{
  "n_layer": 13,
  "d_model": 448,
  "n_head": 7,
  "n_kv_head": 7,
  "head_dim": 64,
  "d_mlp": 1792,
  "vocab_size": 27980,
  "activation": "tanh_gelu",
  "norm": "layernorm",
  "norm_place": "pre",
  "norm_eps": 1e-05,
  "positions": "learned",
  "qk_norm": false,
  "attn_scale": 0.125,
  "bias": "all",
  "tie_embeddings": true,
  "parallel_block": false,
  "init": "normal",
  "init_std_qkv": 0.0239,
  "init_std_o": 0.00469,
  "init_std_up": 0.0239,
  "init_std_down": 0.00469,
  "optimizer": "soap_variant",
  "lr": 0.00267,
  "beta1": 0.95,
  "beta2": 0.95,
  "weight_decay": 0.075,
  "lr_head": 0.0059,
  "grad_clip": 1.0,
  "warmup_steps": 200,
  "schedule": "wsd",
  "decay_fraction": 0.799,
  "decay_shape": "linear",
  "final_lr_fraction": 0.02,
  "batch_tokens": 131072,
  "seq_len": 1024,
  "doc_mask": false,
  "train_tokens": 531800000,
  "steps": 4058,
  "dataset": "wikipedia_en"
}
Each number is 128 + 24 x the weight over its row's rms, rounded and kept within 0 to 255. Layers, rows and columns count from 0. Numbers have three digits each. The size before them is the row's rms in percent of the matrix's.

# layer 6 MLP down (transposed), 1792x448, rms 0.0887, rows 1484-1546, columns 336-447
090:130153106131116118147157099106135151152157128126152113080099092136172147119164128178114135133073120120151136140106149076082133199146133113143110102129138098130148112121134135120113127146133135120159100116112130126165114099114141145119156112140099144075086119088149110145131171163117138152149104092109130139171095133137140137086149137104
094:141115118100152106131128134115134118117164129154134131149104136195119097110120102165153130106093124131156124115147134148138149153136130160105163172190179110150130135119155166127142191157142113093123108152125149136147101122177131119124107102090148114130093143155134118131134140175142087088129148090116167121158170127097159132145167100103
098:143110117139161119161087127110109109132118121105121138097129095096075148111119158117126128123155127109141123134071140120112090136133138138133123128171106133151129174130083103178146096133130144142142160147149137126150153144153108153160118103116154131174139201101104147148149125130147146129146128115131118139136108121125149163146081148103
107:111107116119163141161088116135161121136064142145110141102199121171092115119138179126156136124158155148161200159152144121115103141175106159116100145097162098084156153118177161138139128099138136165131125125166144134144088147138157160111091091161162131083156134134151102152114113144183129125170141138127128128085146119126180135123163156127
093:111049114165144154115114129121142154168100140131088117139128140077106126119084134130103114144071111138167065139105159148117110104118083145159128109145144074144133127125110150104104115158116110160147160091151107099149128168158107130137115118146149099110154148148097155114094111120133114133138156139116143181115087127121184102152109160136
095:109103146095166137080141135114132167111113113108125120112143118093104132112094106165092133124096147105148163153095111156123148117152172121125096103137081122161120140121072107096119082089144089124146132141175124158148103110147114113121160120127129117127115133135111154150121167106130127126111129139135097156147138124151147182120105119128
105:157149155072130123159152132137138154108137154115122155166142149086110151135131176136185120106104123157141140111131168144100152149140131137159129103153083107113140123184122115105117100171129103127144101107139149113099157126186119120090122133104179118115138125147106162107160124149136142166131114115184131134106111091145161106105113113129
096:110130146115139166155151127112120090088183139128151120117144140134185125132120133191077119141143099147109158136179114130128136122102135130128133147115126133163111145122128109144158161143144157126132127186160154117142147148129140122111144133153133085111162109111118144087117129097164121093126123152128131129094122107147133130125114128163
091:108157096097145130141115113177139165138129154114172127113127137118149142102105167118124117129169113130135117151145157157158151129122095122175108120103083112112114177127103113106128139126117166141104143126129135159164135138139135144142146084144084124155179118163151119145167142130133144112139102129123159131139140124136134131141119172090
107:168105110141116124087141120160148113136141159171133126077172182072129145149118135126121142112120109110125145177138136146150157154138092129125109143105137142102128154152135161152095124096137131118116131162098150140099135128164110118126134112139129114122113093148171102114151117143146169133132161141113129129154164112127153119124117157129
105:134157134150154141147150156126137134099107136120113123128119118160100089136120123102100134111116145111110140116076142123139130121123145171119171125132117125104149116123135160139105134133098076112125122141087087116137129120145122166110177119126172136138171121131115119128135113166104120106183111136128104120140143165161105095108112127132
104:107108144123147175152102143157143117092094145143080111124136113146131142106126133143129168158111122129156141132139111099162162090099113148142139086149180137082162095126167159138127129131158146167111086075149086107127119143150154127095139158135182099110154111087116167142131100099132081127115106152132141100101121142087122146138139103113
103:137138200119122150125112118105102146154119148136140098141170113123071141121132126156122190129155142119096159144077134142089096159111113173125150120102123132147128152113101131143099133153139158116139146148091133130153163156131122145124120108163114104150090111100152126130090124161136139126164119128105131092137116139118102107086110081151
093:094111120140155088111152126136111115128149155110092159103155103135099099151145129119083118114148149121113084103162117118139165101097138112118147120161127137141146128105152182122131096139116105153117117146140103161133103140109136113154133111146154145161135143140115124198172162078175113093171105108105134133136123131089108078135181136105
098:112128164105114120110131088119122133146128119110072155142147133113176137150208160156151094120147141143141142147116182123109143136114123130175117165147090144116113147119126146136176100131166115137144192145126161166125165140173121140135157106137061129144162105093139143078165105098139154128149124120096098131175120108154116144123125176119
093:116121161127147125154173137121124142129129143087130155154132107148141139139106166152151134127166124105147092143101088090111128079144120108149150134089117134163146122154112149103106159170150124097127141146113178119144132152080148086163128137125130154114179129107150115131163135143105124150162131142101103151136112086166127132112116149137
110:121167139114105136140165122156100122116093149166145097136084149120100118125143107107125123127141135170126141106154128098170158134143122131080157164114111102135140115124159137155109170134105134144170113103130149100123104091152138129123157140095148159127163079164157152113126124159101141143102155112122169141123104121172132115144110095112
094:141185106107121116112154118138127182147125139101116134159104110132144109116115119086124110148114159150162124131088183182074128095109158140107122139152121125124101144125134110131177178164133140132166158145141129193130136160155160104114116131116124141070111177091110158141130097125070096150115074143109138156153123143106118118138048102133
097:085104136110090144142134134109105106147098129145113139100125142107161150147160117124102133142166083144131153149128097170093155129106084105085137079082124135122149131150152138116108138123120140146123110166149153155113122126103184112082054138116129131114132108106122112100157130133135136132129122157142113144119129153148139161139144121126
098:100156090091124109157125155148130144121168136136127188137072167136144173154137116101124096124101207105128063153106139128114156148097136147104145128139143205185170119136146128144112141121151129172108116125117141096138146118084163167138077143154112128123179120158138099104144126119172121146154115117162080139116128133095127145170133144114
098:143104149157139138136125128144120116109143137130130144121110167147121142080118122114154126106115090141200107137109102199090146125130122132146141156088126152137076101169126118125134180094088147155143154128134133133128142128153162147117116069134119126119133134129137151105140119138086112098110152142103145161119081083152139118104136123103
097:148096134085109130126142110131102149172098092163164091108155138148128122159131117115150117145114140140152146140130150143156107100122095128115156125165151116125127105114157106159126128173119169111107110168107136153166131157135153115141114131132092153113170192177135091122136175156137122171101131142111079141168139132162142146107124106162
099:140141084111135152102165126116115150129169133138121118148143133135119129116146143102143120112071102137138112073144128094091125144047117164147163145167132131124140149164103134151095140122113106130146164143142125137124155130153153147117108078137157098123189122153099140124126110088147155119152152135134136157089126110155118154131140157111
094:115141166156144140128106126095152142118122112077140110111136106168132155170133153091142149121144095161096171153095137164163158135124148125113128101154140172127164126134101125072145135121162145149167120069107174096186125108132122133127120122128150147142124154139127143105114134135106138135129125130081127138165147096148139128127084117142
093:128131134127146107119094125113132129121168101098161132104142093149115133142146154086129131131124177153129109118140115122118146127107099128135120173161140129116140149105139134112077116129136130114150146122144130152112076144132100096157138123085144117141116135104111134171106128126138094155139086115119132083189128123114108153142141172149
116:149175154129091156117110123115113154137116147119158151096165100121154170131132129111163143136098156130139113120120175132079137146140106153137099163131153097119160106135100096132142076127111124148054132125157142117114167114184095095149129101136108113132113126127119111084149169117088130103117134115172109113139112166102128107156151118160
115:152145144111181192127085132121107155135118147169151133111136120119128109134109122095145136110132115135163165154126097115123127125097105151146124112095114099102126115120133101176151117125128095114143127152176151182127160150164113092145134113127121149148127155158117135106147146118095158133082138158096133152139122073119101177120163093134
116:066149151150134127165110095136107126159155131106127113134111125092138145162085165116125159111158129108118179129120145162101160169093143140140175156145161115117127139124142170122130146107120173136090108108095123144123111111128116121075106139135110131138117115114106125089150102141133140124180112180095135134097116128152155128117088153114
094:102139130142166144095113122116157143148133135141122104165131123127105120157152140103104089141133153139144120119138113164101147148143165130145085163130124148118155135123125122147149134125137104100120094166151174172136130143123128084118124127104126177136158090116136149178121076139112129161133124137126150142117168093114140131101135125120
105:108158083086146146108164134135124146131119148167130155133131120144077108122134123162136155153096099150087117129127142116134169112128151123127095103124112170149105114130112125129131098126112152097108130134095141147145160153151112125098157135169142166144141153157110140141153155166118157128149123151158112097108162171141145144127127160140
101:134105149110146151132159137140163133113122132090100094122158147119099105125142093136119164171158148131112127119085149099097107144153111194131163114108136134153120080128160112085131162139165153127115120122137118109082193158141140138102144070159131123146101118141084108139083130103146100138121177142130121110159150146089136157105114114093
094:115138084147117160148150100137095134114116169118164092156076148092122171100121088116109095095105116111114133144147107115154124110138137120137091103173145092091151140110118128137143160130106142119142124134132102141168155127118125154148105104107146120144151142137078102079130124113110147107123074182134135153111155098121126181147144144169
092:126157133106102128114122116113115154117160133134091107134087063136163132103136153165114137131124103126174141127135162155131129119137127090131140134163111094103149102148153128115074124137114110120106147136097132145140116160081101075127133149153100129098103127067136092122129148122071107109088126149095089111139119070125115089135147092161
094:130124077142127117096137113073153113144150126145175092150139105111136156174151128153118085148056100099132122102078125106135111082128129116067106117191089109119124149111121128120106100144113102152140139166133108123096124090167109153088095161141100131092114163125167146183067139113167126133102100172131144107147160114151171113100131104130
101:125123129116146135155146126153120088117148173115172104119135145131125102095086131128155166111088112124145144125113122110111112162127136092123100132145126134104135122128121128167084128119154098109137117102143139129141154130097124155130129114118117146112137156132129130135140106102114064132154120109111136139128163124144126131164089110121
110:093129149130129114111132149143143131124185104154158117127135139095079157171135102139145122078115147141142160132102134117168131132088133143109100147117107133144098129148152107098147160119133144178130095098100141164133142148088131132133147113118113117148108111136175123124127139117121167130151152121118139103116164156083121135096150127164
092:151130136144146116147130109160115137137139153114132096138147128096128185123092119121100168091110135152080147134122150158110160151175157124137098105105085113104126108138114119127141132095126135115120092093117073150102133154140132124108107127136142136110084137153100120140114105149114114138170149135127111161115097105101114141115119138126
108:134145136108141135154112152143184195142119189111178123123140154096115146159129089108098147119111110143120126109114130163152129125121111124154115121107146140115153115111172149083128169132114147111142153123119134124142138149157127144119139117142155096120151143140135122138111108125173071113138139144170112093136135135124115119157087155175
091:152130130096109145115138117128161133101113157134144135132097127142092205050108115104133110118130135156128189150104157109087105165123118121115123121130153101136093158111118142161102123132106103112147134120107144105107166133117137135122167117151144115101135077151116159130102158082106097104162146157146132121132056127127140089132150134152
096:118128136146116152098119118123120137100154172171113125169182141168105078112127117127107111077119106144153103154101115135157164133139109131142128123144116096116113134140103118137075156106098083160111177109110117190161133138092130144152143139184139114132091120104179127143152141085102121115152158101100098137098123105109113111120163092105
094:133091106136133134107101148142136123118140098144135119163178116133134100149199117129117093153117138143155120137105084147131128135147101124101160111147129147122124091093159145117152141132111108116135101119121146063130130141123176114102088101114124065085130099171136155123217110109184127132138118150166096144126110181136064118101131174122
104:141101094127140146138157114144112198096144145132134126082129130099175153117109087145141104085127141149117112171167157089135149145115113093111105132143121118146170134140127117146119149109110113155139096165119141131155143112093114180115106064121134128127125108129132163144121145101177137166157115148137125150103120127120130118110124121149
105:136163163137117143092133127144087145112100157175171151107099089128146151111119140122117106171106154120119138165113139132156164138110117138167122116120181102121112118152127141124141144140110138172150119108070147159120146096122099132154118091098116093103113100120146116162083104105106149146174141142117116116121126166134130127142118128139
105:181157089121133094175153169152141122091151110129055081168161143112106122132113122119146154123136115175100208123134206096142148157154126143061115107156101132119083155152124136158139129150100154124103132147129139137115122135113104139130137145151124118084151142091148100119116137147145131117155097134122156164127118124129116102157100135135
094:116124132158148178104134117144106095089156149160143102119123122109134061129126081135147128106165180087102180160147128133101136109136161128094123117144086131117091147107119130086118117143171126125109142100117122137129151165178136137145117146124108174099133137120112118153114106131144149079141114117087134146108133106153143123102124147154
113:129175153123137115148084089132105162111123151071162135141103091099124130136113126136110135157138156148152121145077146151121159081126098096097111109100126120096164120141117137143085146146138134104123129150087170106114145168119072119105143123137142138097147134130098147089140136153131123138118132112134149146147152125100138104148149105120
090:172174118130107132102124116118126137133127162100127119114079117112145100145144095153122167097144139104101103125117092117134146135122121165091099145121114103121123130110133143140114132129118138109147115163174107127116140124111117108164117181098121083144145148132106155173135129125140139101148141153146154095105148134148100135150112151112
102:117103145160150153136158121108152123152112130138088122088120108179156097183123109125127148153125129144169100078120132117115152119091138135151121132115153108088104138134137179138117162137155169158130162154127149123136155102133102106142158061157135130174120125109144127156101109141131132104178144112141120093140142095141114123146106105103
092:127171135147106118137110135101149116117158123106117150178137123128108133115126146090100107114111140145145097137143122147115157118113107132140099088133154125122141144149125145105091130148144176168101142105121143112160124141144110125100087146131117114129107125088157148134168132095134136129173136107128115120127154149147148131165144130073
100:097113143151130087136155141121109149143121156105112109150110176177138096113132101096127154154139082174123129131104135154147155112109122113133143110126152101121151146072157113142141109129158125075118122129115145161130110158116127138126160104130092120109151087105122131149125084110076112123119112183096109148106108162188100158159076139110
099:148136114156129080125112129102136112118154121117117118127132189140129156125179164122121089116088134142163117084118112084134136177118121116100093140133117130101140168103106122133103128162125124153146143138086118101112133140159142160139108200110094095128153133093155133130165116156102105091160135117137121145143120133122178100144074135131
103:106151171123115111154128103178154111146156152118115145133134114118145094148094150140169154129136174143109127109158143135138113153167145147168162134155083080130137080118113138122138182138128107115142162116147142108200117135150095153123163153153131120121097137152120146142129118134137120135160127181091125124142118146151145117138122144128
104:114100099101149137145161107153138120093104142153126142144124151150101145117135122118149134097108138074072156153143122131127157132125154130147124112120128118083129135119108148143182129161127132058123152085109092183118108135152113163142119106145110146144125140122101114133108115122142148128165133110152139120113150124118161144119155133118
091:154093091122109107120117107110128115135133159153093092135133102097144137167113112157138119120123110113098122137154140108095123059133145111131132083127101135094132133136097126131114101083134127143101161128132102123100111163130084108154173093144152101131107147133118112178135090146155142165131148155127102133182141136149135121136080176120
099:135140118127118101201142104122137139131125117120072130125170141164105140132126127172128137115153127120156127128130095137083161153093113129096103119120109117153142101159120143132203125091172155121137129106103105109110140152136160088101183135143145122158102118148154122088157118111122132169116144138100107125119166139085121103141159139104
091:149145129124164127120155074093115086144111090102136133163126151101122174106131167127141091108086098139141125110157132117138138142126131133144138127128157140136121154106155126088135100207123109151122090134105143134117124125131139179137138108108153153150132123108157119148133129122129118125166125184161160169116122129137163122121084160130
101:147173150117063140150104140140114134115109139144134183161183139141093077161173117112140129121066106123108092099093161131166159099126136138144131155143171127166096169145191124162118169130149140137097138116126112146141136155098127175091141128115143129153165129101162070140139110153118106122104101164166144124139160139107128113141119123105
094:156092087133162163116150134094145139135129091081103126094142118107114098119140117119106131120100150122103117116117123136098105145138113169128090115140126166080122129141154107111184122099120083089102099115161136136136118172126158089142149076105099169126140118124142127100151141175126134121166117129125169146120145082124117115125117066121
095:139100147111185119151155111109134134112121161129135118120101127110107118116138089094128134120142153154109108139092111185144114157151126194151082128159132156134089120108126097149126132118133119112123138137112175191140170132150113158100113109142148124118131143106105145121102139132143165161142093118106110141107107099102114119130112105123
100:118128123154102131149161157112074102105118170130144148093152131085133121128116097145153128102118165139135128154139144112102145152127135082171121148141119132137124108133151152109123137150117123113108123142129137110125150140107089131091137140141130116108141120147150137141105149093137121143086145099093112092074154129156109107125182124088
095:126119116136093143153084107123100119148124128100119110141108141095110138104147119115152107181135138149082185133130152149121143130163138129144127155095122171140111095105090139133105109112155114077107137137161115170117125095129108064160083107123112114145161126135094161169166096159149113119134141129110131092138125150139099063111151173135
098:126143134141152197144125125157127137156132171177151154166147136109123129119107117160113169133194109113145154148104141123119114141121126155142169152175146167131136098124098137137102171106114120119111121127142114105114141144155156128091103132159112126147150098127123128104144102131142145141124163131099138080147095104138139170146152122117
099:122119155111092101117103118077114172109129155102127136125140140104162145140158132149175069133134128115079117110090126075100135162121167112119104142120146123112148146106114151161106124110125129143154190126111108131140120144134132108140124138140108138152087155151121076151145133142131145151123116136185146099151162135149093127081140137121
# layer 6 MLP up, 1792x448, rms 0.0875, rows 1485-1546, columns 336-447
098:127122135151091122115102162131123133144143138127169140118141101104153149113139123120159138144099119061146162133139109123105143191097128080114151143097127138146151099148112085151114093151090127130143121109156173143135127104115132122119126099138151116181129140115135094120106132124127172173126141093097105159112122166129128144120106154112
100:090104113158127135140160120137100129131126119145118147141125153089166144169118112102151142106096103141154134121128151114104120113162141137100087131106109119122061129132170190106096096112121133117147108097129127126111121165149164106103131198191124161121165102112122126109130144158119104147114086115121130109143119110124125142089184085148
098:112085105146144119149115140126092196133098137099116155105155122130107099166123099119120090158112130109129132113117109086101119112138145164089152123127130148186120091141102170174144120155130118124110151118109120161146135167111177128113151133137114099128138132157089093110070144112141095126137130116121157156129103114095148136116167139118
097:117133124094157131087128130130116089151135131136116104116136163147086164103106111145141137117122117093106128132131104156109142119123131068141092114156140144169099096113156143163138129083146127158111121137152113126092115123088119139123136116100099094098130146086108134161116119143106116143144118145197123088119132129134149131162101098140
094:117112094154106112154147160121146118125157142142119134166113131156119136125134123112137085116108137132089118137131083125156192174153172145147114141157107112126152144134173116124140113152133132142145139129134111154120144163113162135117143132190139143097131123132151112137140171178104145127171148125091109146133098139136174119174086116093
096:096126133143083151144142136162113153148083160157161138100135139130158079125111154099122120068106150126142096148140131157128141173090159131156141136157117124141142144103148128130158154159124112092162137179128121110121122119152116105135155072111163112157154112080107093135154111148134139158130135082129092175147095107145126147106141142114
101:123130131122101164147135135175119154128137158105167097105093146084094144089124124116133132198097109121115106159125103132089155117147099139105088142111099105125110113151158134106124121126153138145137104082150086094173145123131139099093125140133121118155106129117123118114125086129144163177134110104078115169099142140154141142122137118114
101:101093115144057162146155107174120103150102091126174060152108156086085138117095083096150161124098108136138117147117104095119129161144138140114173164143126147135119115135097134169134132159136127137129128137135146106135128129140101096114119100106114099075128155134101144122111134149147119082110170081140128139133116147109156123140099124174
113:124118157141162114157115155148117171090132130111120137125159110142103161119137124117128167114100150180110148167122151119140156066110108133135127128120140135130143122127111101074121149160107162155116142118157111146141145137139134098170102136124176113157117124106108104132129135148102117122137106116116172080149123130123142112107089090152
115:150095139121117151110135124119130131147095133122163099146085126133178102174111119151110110117115116090127090127144138143138127107111116175113151146113132127149120120080115141130103090129103135126158141123185155134082147163136135129133126153158162105095170127128116101149154151099193172086155096103108143133102135136148104103125159132132
097:121124168081121097115148126129120154099143126146121110130104106103127113100139189166133088137095142101079109153134153145113150092126162086103113150147161084171112102169132145072105135157170122114158125133112088146125082165094136128117120095084126115143173129143125135134167104122114113145067113105170105061111151130121116142109129115132
101:166125135132187155143163076174076169172177157161138150130178155132125126098141101143101141104142152104100116133089127162128151122152148128141194159120149100140120122153161127101114130154124110146154167165135168178126118063144152152128126081110107143123097152117150157145108139145119148112136134112082111140165154139123148121153130116130
096:116129135148122090134125116146128165186106147142126081177101142125115124199123108122113151136107110130131141162116118101119115073099189107097123108175161130130128166114109121107149106116097108133160115107090148116105124152131136136086068155087132111135138129089106111105140107116145142142143106127135121153089111124125089113115150138128
104:097147158167106116140124142174092141141156165133171155124123126131126115115085115161102136129131175133124152113088151106146102121106142114146092155109126123121097158140116089132122079133149135109130125123100125152179154131194121124121116112165130138180129135126095161110149173169118140168171132094156159176110112157144141143123156150173
099:123117167136162136112118172147113146133096135141133101138149096156126103157144074116150118110154107144117110104140103082148118176154156162181169198167111102136144084141130143069136130123155139167172112118179139140158113150124180124113128132129114163145105111123095143135104130128136117120149156162126142134119137131107113106152145153141
105:130143147166116138139134173131103115133126097145167102081121144089115113086126147092141108128140144166107134077163142139172143136169118115132139109152139116113117125136148100092127169142092190143128151082166187105108089076100141141125158110119106121125138091100132172106154141147128134129106135094114128136127145148132136152103109096153
097:104098118128085104144116125124142118135149140128111120138108121104085136150115121109116095099105106140146114140125163196119166091121135114126146149094107102123129170118116116152124143092151155079175129150161141169113139104108160105110132161115111136147106110127121156115116108103099132158122073153155155105143163132110102128122123140176
107:133111126128160099135111161100091141174143131088084155107135114145121140136117120136125120110136099128169124098123090120163125125130116132164108118118157168125149121130133104120151138137094089116147148123106132189148121138194110113104085097156152132154146127086158131144127138142125117093120126112151159105161112094147079124118132130122
099:119129145129153119166135107104114117151146132169132133119149137118081126169147143161095120120141135126152131135132135140138093111178163086127142124127166145106176166126140101187133120099085126187121064127145077078131126110144128148139108164163158128161135125128139093113044133111110089169139157141156138053138113151182148121122128139126
097:101116122107114134139107128196115150143126167120128154120141122081097126090120112148116114150168179163105109125153087136150135158067100136128164163103136164133097114110114153129139088150147132145130175120134155149129132137119131127113110094144089140153151146127112099144120176130120145131121134129112154093068140146142095158158128097092
096:082150128138127120147153110101078147109110142122109096144101127162150108110102127141128121135101135142133105113092130094143136099130109121143137082112134171065111115110200116139115183135142130148142169115115143111090128083141131119146123103136120140107166117144183120137166124150121145101126104105138127176109167125132124130150102104115
095:141164111155176129104164109082135149114129165118083131072109122101096108103154132128087135111150085136143103132108164122137121111113083115147085149108182156129141120143126152121157127099158136078121127181086166126090129092124118123153130143079125134077149143121118137110107150087125117126121128125175155114106145127119131108152106112095
099:118097125106126133168110115115130125157122093114169139105118094078164129130119133095142152152133094171090119114151111106165101114160144107140090115141115133139085093086149136110103083129130139155144105083164118113124105143131148128107132192119140086157135121136180154149124119097106092140158164156159105113144118133142109134162148123100
096:124152153109120128124124077142124156149113118138099116160127159165126142126118080130107088086124129148131167094130130139166160154157094133091115161133094136137128178102101125158088113093163114120123125122156112128116132149129105171071101128100126160156137138098168109100147169142107144126114106154136169102143153144107148125124071103151
110:116155123112155169121107106122117134100120128157146131137136126139146159098117135114118133135150094164095111122116139143142081163138165153104141132146142133160095113124133124129129121112121144118146119095127088076105147112125169117119121106139109142114080113132109116163114139144138138161114092133136129156114137092118165110138094085115
122:129089116110147172126102129141121146147168097178121106135150141069152108110124103116112113141161095143169110134120170110159144103120116122166147114116128109198107116182114138110144132106131098138136163139150137171110123127133179092161119113111128112120119118119135107132101168143153146092084115154047160134129157108111133140147183122181
117:119157148139124104126095134135091104117113123111129098135163116099109163101160132151132094117191137154121128137173175107130169124113148109136136149092122125144112153151137125094140164144120134149089122108087102171133124132121096068144167140120110165142162162149149134136127118105133115137146134094122121169152165167123141153116139096128
097:125136139096121079172105129111138096101087097150114142113111153126141137093130121135145111104204089143121105150149157092163116138122139171152160135120114151118123133161130120106149124112086161198080133118115127132134115097136073139162128126079086108099127142126127125114134132133120156121075148105165135124154107097130146134138161100162
104:133128126121193149134131176132147096140128114158153118121175150106105089116142150107113134143136081139128124131091146116112116151185139139123121133125124115151140165109150150142156121111089156105125136128121145165142166106147164129136143137133158146119127113144115150119109141153119138174139150130149111141128149144121137151163145162148
094:110164143134119123062105115117130151123112103138112136160103134149171139157106177125152133085161130122153174124089162113150112113139128149141092155157161134130110082148166132151096115093109095134127098123133137119124103073099101129139143164122169115133138124128123126133136165175148135142130137116148111161125113102118122128104128117086
097:127126106098131101068145107133072063130149144128112113092136090108162109094107110122131112143134094131110104139137111139139164145113152133136139162072146122112129127141171130139138142129146142103114088125126144134161101101137126159125131153125127105150152170136093119157122116146112142108109161125115111119068155143102156117138130103116
087:128159103159187161175163117145163156081136133159109100129166152095154136107098118136113109126099125120094100156127091099161126113157159148134107093126085161154120109123108093118143144132127174135117066126117163136124132129115138151104128127106117167128132104137097117148111106121158146088129106108158090143132084161141132129142100106096
097:171098151119161146112112106108115160099141128132095139085127109101173162138122110112092123092131081131127147128163105124107140120138156130119144116107159163084127152133150139136108108119108121141161086180117134136103139150113145111094127135144121096182162112121109111110122126137130105099092157120163109125158091138077157154136093122131
097:128137128088084075136149140100116117140151080118094169124089159121140126136104113133131118139150156155106122135124142138110156148119106100120098111128105146147122163109144103143113121116127144079121109133142103125149100137181130117110133125122108159122061155135145136101130106122134110142137085141088145124095121142146094140157128150132
108:117103117117126090143123117173158149165114119136129129115132124144164110136118091103100075123116099128114110137131171131134121146078161156129164128132117157109113171111119116131176130095091177128131141160173092146134119123150137148137114120105150129152130139137147129132117124143146083153098128134127097110130149109122111190175115118117
097:096137153157100110128160104121121108151151103137114106126113155131134077158099108140145138191132116125158145133140121095177102127090142182134155158110146181153135141123096129140117115153136101156150152138108144118112172127123139133118188141142137138140146147135133119116080146122160142111168110110138153151154130108152070131107168144150
103:104164168138185085093122116162171184174140147135101114098153122147166143127114106126119117151116154132098118096104131149185142108131093154113112145134144141126132109157135166141146160148110165106159148098112143145122116152134140168124084164119130122110161172114174126122138139158128109141113158114150113132105151132121156154139156164120
090:143120150141159114107128092089159113128137088139115111178155112152161138135095131096115121111154123093086109103122100132146153189175119128158113138120164144127125171120129060109089167144125121085144129170141096131127113121122149133125107127129128164134191152113096111099121165148091101160152118114158136144125168119152132145149136155101
097:117145179116070187151126161154137147127111162112119127122099116144143128149112144170138122119176126148123153147131130162139162119131119157136154126130158106155102099089133115092148125140131133118156170162161127132100154101119122132126077139145083147091109109119183128131106091118145095163114148099164109104121135133172108147130124134126
088:119121145162171119133120140165113145092110103117175129147132103107098150125102120136119159103130130167133145116101103176124164130109137107083157113129096140116089138118142130103126158135124137073159115092106130148143089174127220147062112155122117133093111111130125050075136144122136143134093116129119069131149156109099143127094147127115
097:161122136109152163136172154114096164102110100121141160158118143137160169113073090116111173176141169074113112135108119126148108115139107142142120088102126152126105149137134114119160101104117134137132154114131184121145082102106108135089132095135077160136105172141110118143144158081101081140125078139122083151095150074131125123099122127136
099:101117175107158125133103119136182115142143125120132121117176140105092123125076177134086149127079119114103131145160163133124141098158142146116109093140094111130116132137207165121165123154098123133110086145116110144123122110162129138124122157124131108120124146134164124120118103126180131130123095106127135154118101182150108128140119122111
097:109125156124137084168105150135059137125101147165146169100133116111170130150117150156145125116131107151161138155145115123097095175124140143122129095139096095136132125134114183135153122125124111095101174137145110147132120121140101116102167145134106189110112102143115156140151129145154158125113102145108140152142145101159141148124131090114
104:104137149120149101153152083123089075145111100128103121123118154149149147120109112111100080091153157077148120097145133119124093134150115145147143190121120128131124154134155110125119147135119146128112146144175155115130124158174171162131176147106099104107160133151111124121144163129112179167130184121152156132144122125122121165094157145089
122:139115111154111144117140103187095086166109098098102086151153156138144132131160163142132105112136118142109113139124151136148139093139118080138118158135126109127109149124096155138077108123141129154130134112088148127095092097134130124128140118086142112117127167126101131163160137160111114137107159142084085127131120136112112115179100135110
099:116109113134134109141120110110128129143142145131083108136133132167136171091158102145139124117127136155136157102158116137112102152157159135115081147125157146131104164122136109128191107124104116196106157081099131132143150165161153117103136131151173079156078144112113117127119117114132110099082126133142118119135118133132155129082121118152
097:092162111172167089109106160142127153089126148100140103140132112144148142120119092116118111094141116114150104129128129160114154144126089150095175137134131110116156153175145135116135143126107137155111128148127118129132104124162112129131150138153130121155104162128140123127158138080126149141123123099132112179120106169106153125163131156151
101:146071155109094115099138124145063157119115167132140138110171116132129152135134139151152094118147137134164100089110107124126105147099140142140114141134169151134169120158139115134130103086102160185097108128170118102177117127130157125142169130165115108117167179135122087159099165121129168143112104098102093122118119128076138142123065115140
095:152142123125130094159165143119093092115132140166156149110107130115121148145134111135076131169133157129101136145160177077116082175115119122138121119083128145097148118099097107148118133123155131154149109123110157144128144132115117114149140131137115149115150098146140114090076145118077104114135105169143178129118157118081148151138124145100
102:151102133137161142135130139076146156163118111134140132166121168128116136141124073171141153149173122102094138136158153118174139120107123089069133113112162182155150080105144145123140131131113170176136109097175129128107111111120067163162134130134153097094104125114135125117111167113128143148109105175116128122124135102144080123134141109117
095:130091124143148087133118092119140135103108150116101102103155150110113141154171141118150116105131201101133109119099114114083138120111127119144118127144111108081110107156148141135119141135106177130146110098131150098121101176129123164143093126111071080145152099146127103129132175132097096178131121119126143154099112131129150139126146134118
097:153138141127114077116132115093109163137076123151158130107153138126167186142098112147136090117155113167141095119111079125148152131170116150166130122126120106146111083137133142113143168109109113131103177179122141130099118092112204125152123137126137055103139094142113131130169159175125129145135131114132096130135136158137143136140116139134
103:066116120133132143155098124161094092105107117107152150130144121091140138115109137148146145116144135095138171092134160148151099195118097161123145116119138102126106119079153147158154107170144142160143140139092140126139149092136113132104103170131103182113133109153129155118139084134098077113129144114164134140108140119104109148178132090178
093:126075153108127112158141121116160124082144106127163173101126147136083153151138140160121128108136144120137121146102121147157134187124069136175136128105125112174108142121135138150113134147085121118105130132129163134121147108153132107144116085158119077123134105123131138101094109153146136138151114154103136161098147125137106165101151149099
103:153117138075123102148084091124094161127116131139162121120134118104138089123126114119124121067130168148145148166115127134120125137124139164097110132120103136097115098113115099118133105131158112101117117122127121100147107074170144122123101110107110125140143078117136115127117106136137049097111107185113145101138202122101090122129118139143
100:103121156104110114134099141132129123115119110139111077137172109120144146131108123148168117151124136156121126110185096112123160149135089130169108110089138123082124127117144165161131165107124129132133089163141131145196096124132120154131101131100117149116128144138156145131134134169164129146110178160173146094135140118071107125162121132103
091:149133142121094140154098088082124094091141167110134089126149124113134139104128138139183149115102129137131197151131084127150135149105089109164145105104105127118110112124144081093081133139136131111138124156108125106088151114130124173122149090137122150133124119130130168151111106113155139113154106106133108113140145193116085155135166172100
089:126129135148110148106152094144132133103115122169135110068123118127153103166107163044107123129118105118167130167154146150140144109163116137108132166101160120150127134100125133106115117112148121129120095075146142144152138166138066102117133079135123138109114152105148123120100134109131161146141091105115117181140144149134116116135171123134
096:119117118168126091110133160105142134130087129185130108084100135157145164135127122113097080103074131165125153110129138145137140125162117150204167110139148130147117084165137183088143099163114135177129123097167128104120128084164106163124150126139135122121110086110137119150152118105112140147132128126108154126120175145151115163134184104146
094:121106127134188112123180157087104176099143139135179121125110133152127155173085113176130118109105092136143113118155101141147099158137132133115115102097112088118106157155179136123115117096114139167129127120109134095102103145124119085117155133135100142099158149123170102125157126150114149104143126127130141147163122103086136167141135115097
094:175139139136127170137156114135107146110135133129140134117127155120150146125108127138099132149124120120124151137116136086112135115075124114160131110179133153113133131135067122129119117201150117105145148112126111113116139113116125103153141133133116077121165133152105117139084137080137158112101103136120140151108087117117084120119147111093
099:102127056126164147128079145139112163129105168101141097147093106132132120114126118117132132098111113120145112128149157114151155141112116160133113098133138111125139109142139093126119189125109132155154122112133156084173142122153126150149082108144126116123134088113115133151158175154136140092114121121114136151088099143094149158154121121125